Weights of a small GPT-style language model, trained from scratch on English Wikipedia: 2.33M parameters, a variant of SOAP for these matrices.
Each number is 128 + 24 x the weight over its row's rms, rounded and kept within 0 to 255. Layers, rows and columns count from 0. The size above them is the row's rms in percent of the matrix's.

# layer 3 MLP up, 768x128, rms 0.134, rows 504-516, columns 0-127
size [103  98 104  99 108  80  91 108  99  94 100  92 100]
[[133 131 120 146 114 172  80 131 150 167 140 150  88 107  71 126 138 135 161  82 125 152 117 129 113  89 125 145 114 126 102 114 129 129 164 128  98 161 116 155 110 132 130 119 129 162  94 132 171  99 121  97 153 147  99 133 180 130 122 114 120 150 107 171 153 107  73 148 129 165 138 145 113 130 112 123 121 159 159 111 129 146 161 106 103 139 122 109 122  76 138 188 145  94 107 137 136 108 123 146  90 147 146 159  90  91  79 154 138 125 148 131 156 133 174 141 134 110 135 117 128 118 155 139 126 145 119 119]
 [135 152  98 183 121 151 113 183 106 133 101 157 133 101 147 139 147  85 134 125 144 120 177 144 132 165 106 127 110 134 141 118 121 130 134 123 170 150 128 138 137 148 141 174 130 133 134 134 132 141 139 152 111 137  94 137 115 125 116 107 119  98 110 148  84  38 162 133 164 112 165  69 139 150 134 145 107 126  88 137  88 146 155 140 126 102 144 181 124 153 111 170 166 110 153 136 106 150 149 143 108 139 143 144 133 126 122 149 116 117 133 159 161 130 149 135 136 134 115  80 136 154 124 159 111 106 113 107]
 [115 136 113 118  86  87 124 101 147 140 142  95 106 132  85 112 105 149 170 112  90 123 152 137 157 102 111 145 107 108 140 127 127 133 138  93 139  72 147 145 147 166 143 140 118  98 122 110 151 139 119 167 119  90 107 109  93 170 141 149 114 127 125 119 158 145  99 112 110  91 169 140 119 138 171 180 134 106 104  96 146 141 101 109 144 141 118 125 128 153 121 165 142 164 104 155 146  96  86 124 114 139 122 124 132 115 183 174 109 112 171 101 105 140 108  97  91 155 121 140  96 109 136 163 119 131 120 140]
 [134 145 156 101  96  99 103 165  99 137 136 145 100 158 184 135 111  99 148 100 105 154  82 128  88 156 130 114 163 128 143 137 102 137 151 149 131 141  99 154 127 100 130 137 156 135 123 143 128 148  70 153 104 137 151  91 166 110  95  98 151  90 150 152  97 129 158 106 111 130 137 162 113 107 132 132 131 131 148 144 164 109 192 136  94 128 127 140 154 156 147 126  97 156 164 133 127  96 102  93  99 147 167 146  94 121 134 158 156 101  95 121 150 130  95 118 144 140  91 128 118 114 109 113 110 119 123 146]
 [105 146 119 161 141 111 113 122 151 140 158 118 109  99 113 115 123 140  93 131 153 135 144 137 131 137 113 146 120 170 171 105 144 162  92 137 149 137 154  93 162  84 108 122 151  99 142 116 164 103 110 159 111 168 123 166 146  96 141  87 140 139 104 184 134  87 120 147 160 152 115 137 164 111 136 109  91  70 151 126 161 112 114 112 122 136 126 108 138 144 129 143 136 103 121 101 124  86 114 120  88 121 128 170 139 127 140 149 175 147 123 100 172  93 151 120 140 116  95 146 147  98 101 129  90 174 120 140]
 [138 112 138 152 130 124  77 121 106 125  92 123 106 105 164 115 154 135  91 141 122 112 129 150 128 151 142 152 101 162 144 110 145  87 137 125 137 159 116 136  81 157 152 125 123 106 140 138 143 140 116 116 112 165 112 132  89 133 145 157 148 138 115 158 113 134  92 114 183  98 129 106  95 161  95 106 113 120 123 105 120 150 135 130 142 188 159 120 117 111  69 147 145 123 138 146 133 156 103 127 138 145 158 119 152 131 149  86 117 160 131 103 138  60 121 131 175  97 125 109 110 115 101 120 154 133 151 198]
 [140 150 175 163 125 136 143 125 121 134 148 129 140 158 150 113 123 125 149 147 148 144 116 101 117 145 144 162 139 127 121  99 128 171 172 132 123 152  47 132 109 162 155 138  89 116 127 117 101 167 147 131 123  79  97 146 144 130 130  99  97 133 183 131 115 129 124 161 112 145 138  88 154 175 127 139 130 114 128 133  89 122 183 157 120 140 147 139 133 118 144 130  81 116 161 122 142 157 126 145 151 131  73 115 126 140 125 136  95  86 129 141 153 147 151 130  90 122 113 110 108 103 111 112 149 116 190 102]
 [122 122 100 139 149 128 172  85 144  98 122 166 169 122 130 116  98 100 101 104 133 112 140 105 132 141 161 138  89 147 117 108 106 147 132 125 161  97 162  95 169 118 116 133 122 138 127 147  97 116 105 156 144 162  91 204 177 118 149 151 150 121 113 154 146 101 103 120 113 153  73 111 130 104 135 118 110 128 135 128 124 107 153 134  92 102 146 131 123 149  83 134 139 128 135 141 119 134 131 175 101 141 123 104  96 158 115 141 101 125 107  70  88 122 100 146 153 135 106 138 152 120 179 120  98 139 145 137]
 [141  78  97 164 117 128 124 150  93 110 116 137 100 125 107 158  75 168 128 135 121 131 141 114 133 163 115 172 147 137 144 141 128 164 115 103 143 152 141 131 159 124 101 115 151 114 103 138 131 134 125 133 119 124 100 118 110 123  96 132  96 161 148 173 118 124 103 122 151 139 132 140 158 105 171 155 120 155 113 132 124 124  88 135  93  92 131 141 164 143 155 139 123  93 124 157  77  85 146 173 139 137 120 140 150 124 159 148 107 152 119 154 198 136 167 112 118 109 113 150 154 157 107 135 164 162 174  98]
 [137 183 168 161 157  80 143 149 125 145 132 130 121 113 131 118 108 133 126 107 123 133 124 110 150  72 146 120 159 161 128  97 143 108 135 119  90 143 154 107 148 117 148 117 158 142 113 122 102 146 116 101 118 119 143 144 129 155 145 110 101 147 127 118 165 161 144 157 101 133  98 149 150 124 110 153 146 112  91 118 142 124 144  97 180 214 109 121 146 117 142 110 142  71 119 157  95 162  98 141 135 158 130 133 111 102 116 124 149 146 104 125 142 153 130 168 110 119 117 128 103  93 159 136 139 122 130  58]
 [135 152 180 164 131 159 114 163 131 127 146 151 127 140  97 153 137 125 137 149 113  53 154 126 127  97  88  90 134 143 106 111 132 122 137 148 103 115 105  84 116 126 132 142 125 121 103 104 119 125  70  76 127 159 125 119  91 156 141 123 127 145 105 134 152 147 158 116  67 112 101 169 138 130 105 107 136 135 106 109 125 136  90 143 139 145 157 168 141 128 126 112 130 110 154  69 115 130 107  96 156 135 137 154 134 114 125 142 127  87  81 111 166 118 149 126 133 141 138 140  66 117 166 114 137 124 142 138]
 [110 148 141  94 120 145 160 119 138 145 109 143 135 108 141 126 152 117 130 141 128 175 114 124 150  78 128 106 111 190 154 138 124  82 173 119 119 111 127 134  84 121 119 113 122 126 123 126 132 155 180 118 153 120 118 154 111 155 137 169 184 132 147 125 129 102 111 135 162 155 139  85 123 128 146 112 164 129 123 113  90 116  98 150 130 181 132 174 173 143 143 183 125 106 152 132 147 144  95 104 123 130 128 130 124 124 140  89 103 106 151 129 119 142  92 132 145 159 164 111 110  90 145 177 166 149 146 111]
 [ 81 125 120 135 204 135 137 155 137 128 114  98 122 150 146 136 135 103 128 125 112 121 154 167 103 157 138  96 123 140 127 155  89 122 108 105 121  87 124 123 115 135 114 121 148 108 124 146 176 143 146 129 158 123 134  71 156 125 134 130  98 135  98 149 135 117 145 109 142 149 141 157 110  88 114 151  81 121  82 171 131 117 148  92 105 121 177 150 154  99  94 123 117 169 126  93 108 107 143 104 139 136 115 104 150 117 113 106 138 110 176 101 126 103 114 110 149 110  92 111 156 135 149  92 168 120 141  79]]
# layer 3 MLP down (transposed), 768x128, rms 0.13, rows 504-515, columns 0-127
size [ 97  94 103  98 101  86  97 103  99  95  95 101]
[[122 111  74  85 158 123 121 129  89  95 124 131 131 148 133  83 113 111 158 126 148 123 139 140 109 171 152 142 134 105 110 129 137 133 149 131 160 119 137 152 116 127 121 105 116 143 128 109 151  95 138 130 149 113 110 121 134 134 160 158 123 111 130 136 140 127 110 107 127 137 130 151  98 155 148 104 137 115  97 140  79 110 116 110 139 145 142 119  91 160 136 147  91 146 112 127 152 163  81 136 102 189 123  77  95 123  98 149 137  96 123  79 126 156 128 201 113  97 137 105 165  72 141 162  94 129 145 164]
 [113 125 147  99 125 111 102 195 139 136  70 117  96 113 171  49 134 125 115 112 147 109  86  99 129 138 127 150 152 116 129 132 117 191 157 104 125  94 119 178 108  92 187  96 110 121 123 148 129 113 139 151 162 130 123 127 128 120 156 115 129 138 122 158 123 149 140 124 133 141  82 105 162 134 132 163 139  92 141 121  76 129 126 133 115 170 151 131 154 112  99 157 115 153 126 129 132 147 149 126 135 134 113 112  84 132 135 142 135 132 167 129 139 140 142 105  84 130 120 146 140 128 148 130 114  73 132 136]
 [ 93 119 128 152 167 145 154 131 123 115 136 102 114 114  83 101 124 147 132 109 148 191 127 159 142  79 121  81 107 119  61 135 111 140 124 113  93 117 118 156 123 125 134 155 138 142 128 156 106 142 120 150 114 133 121 193 155 135 176 142  80 140 151 109 141 123 179 133 132 108 142  97  81 145 123 141 110 137 125 105 117 158  81 180 137 149 112 139 108 126 133 104 109  80 139 114 118  77 165 121 116 152 164 153 163 107 130 117 134 140 123 129 124 117 141  94 146 102 112 137 116 129  99 140 117 116 152 133]
 [105 128 175  83 143 113 106 117 155 172 105 123 158 151 131  93 113 108 111 116 129 120 152 151 109 138 153  97 150 133 170 139 142 130 114 165 136 114 107 111 137 100 104  94 114 120 150 122  93 129 105  99 137 161 115 142 164 110 142 129 143 127 124 125 158 185 163 122 115 112 139 130 117 124  85 123 154 109 104 131 158  72 114 113 115 156 125  68 110 135 108 103  98  98 120 176 135 102 154  92 155 164  88 112 165 107 144 161 137 122  93 135 117 136 144 145  74 130 144 140 124 119 144 178 115 129 103 122]
 [100 119 103 121 162 164  92 170 142  67 128 162 169 113 147  79 101 142 142 133 130 132 122 124 132 148 129 132  87  94 120  98  76 122 111 133 145 130  88 193 160 132 146 131 134  91 125 145 132 153 116 100 116 105 167 105 108 129 159 150  94 121 142 102  99 171 141 149 129  86 153 159 128 115 127 132 159 123  98 148 118 140 147 118 133 119 103 125  84 155 134 151 133 130 121 108 140 179 143 171 164 124 138 113 123 133 150 147 115 127 137 142 138 135 136 110 128 125 145  75 126 142 143 148 139  78 169 125]
 [133 139  95 142 115 135 127 129 117 156  80 109 145  98 153 129 126 136 121 101 164 189 134 117 137 143 181 142 125 131 116 137 138 136 135 132 107 117 124 103 103 103 117  92 131 143 105  98 128 120 133 134 154  88 189 111 138 122 120 150 157 150 103 127 130 109 118 174  77  83 155 171 153 131 137  92  77 106 111 140 154 141 123 122 129 110 145 130 122 152 126  88 123 143 148 127 164  84  87 108 103  97  82 127 121 110  95 149 131 135 142 118 171 133 147 124 138 151 179 173 102 124 126  92  99 145 144 148]
 [126 145 103 109 169 145 150 118 136 127 110  88 155 124 108  92 133  76 110 109 139  99 132  99 115 137  97 138 146 147 112 142 113 147 114  90 176 187 146 167 150 114 133 139 145 135 155 146 166 100 129 109 135  91 143 159 107 118 122 156 137 124 146 102 118 148 145  93 105 120 162 172 107 138 140 105 102 147 135 127 171 130 121 113  88 140 108 111  96 135 115 125  96 137  87 126 155 108 119 133 200 179 123 140 153 124  95 107 116 129 175 157  99 148 115 119 106 108 122 104 104 144 110 127 166 113 162 131]
 [159 117  94 128 105 147  96 174 118 166 114 102  91 149  79 190 142 144 123 107 134 131 109 151 127 129  94 109 130 113 139 106 127 140 137 108  75 137 103 120  67 123 158 129 165 143 138 157 130 133 125 133 152 141 137 150  82 128 128 154 148 165 131 160 156 148 163 150 156 145 128 137 112 120 187 124 166 103 121 160 119 167 125 128 102 154  91 141 130 178 141 122 114 141 126 130 165  72 107 136 104 119 137 172 128 156 111  90 105 118 105 146 131 134 100  97 126 112 148 119 146 116 116 123 139  99 111 130]
 [ 84 181 134 119 148 116  97  97 122 162 103 100 163 155 119  88 131  90 169 108 113 131 123 135 100 116 101 104 103 114 128 135 121 129 131 133 158  79 156  68 101 110 125  75 153 135 129 133 125 117 136 150 155 139 110 115 146  97 132 113 137 130 123 139 142 158 131 137 125 122 112  88 104 137 103  90 161 108 131 108 154 130 141 118 112 177 160 136 120 125 110 121 153 124 145  65 107 152  95 146 123 159 105 144 139 151 131 126 157 110 106 141  88 104 117 148 148 181 126  96 132 112 101 112 190 134 137  99]
 [102 107 122 118 109 162 129  89 104 104 181 120 123 127 168 163 131 105 180  99 176 122 148 132 149 170 120 147 144  85 139 130 118 121 167 106 147 161 146 100 161 152 142 129 115 118 114 133 154 121 180 140 132 140 144 135 106  92 117 138 150 136 150 133 145 134 153 138  97 128 142 143 124 188 129 158  70  93 128 132 105  94 135 120 137 143 131 115 130 124 128 143 136 137 108 108 101 139 127 117  84 195 169 143 167 146 107 126 148 130 155 141 114 119  82 113 109 122  97 140 116 106 109 178 105 113 116 150]
 [118 125 139 119 168 109 124  70  87 127 130 122 137 113 126 162 155  79 143 120 130 122 149 128  89  97 144 138 142 129  99 125 109 152 117 188 120 107 147 115 127 128 145 170 156 157 149 105  97 111 152 143 133 120 194 109 126 180 113 122 112 139 151 111 111 144  61 142 123 128 121 145 114 131 173 138 146 110 139 116 171 136 129 104 165 125  84 149 149 151 110 145 104 108 108 158 147 102 137 128 114  77  96 100 163 124 117 125  68 100 132 110 148 151  95 140 120 136 124 161 132 106 122 115 123 138 119 105]
 [118  83 106 135  88 130 148 142 135 128 121 113  96 165 119  80 103  97 166 113 113 112 101 154 143 126 157 139  80 145 146 108  53 110 109 133 120 142  91 132 132 104 134 114 130 136 153 122 144 116 138  89 131 138  93 151  95 115 114  92 156 147 133 139 115 119 132 115 139 113 152 132 151 165 141 125 103 144 117 143 110 116 111 178 189 128 169 125  85 131 167 118 132 125 102 128 124 123 150 145 144 102 118  58 129  78 151 131 146 154 131 103 120 137 126 146 117 138 113 149 110 154 163  95 103 115 165 160]]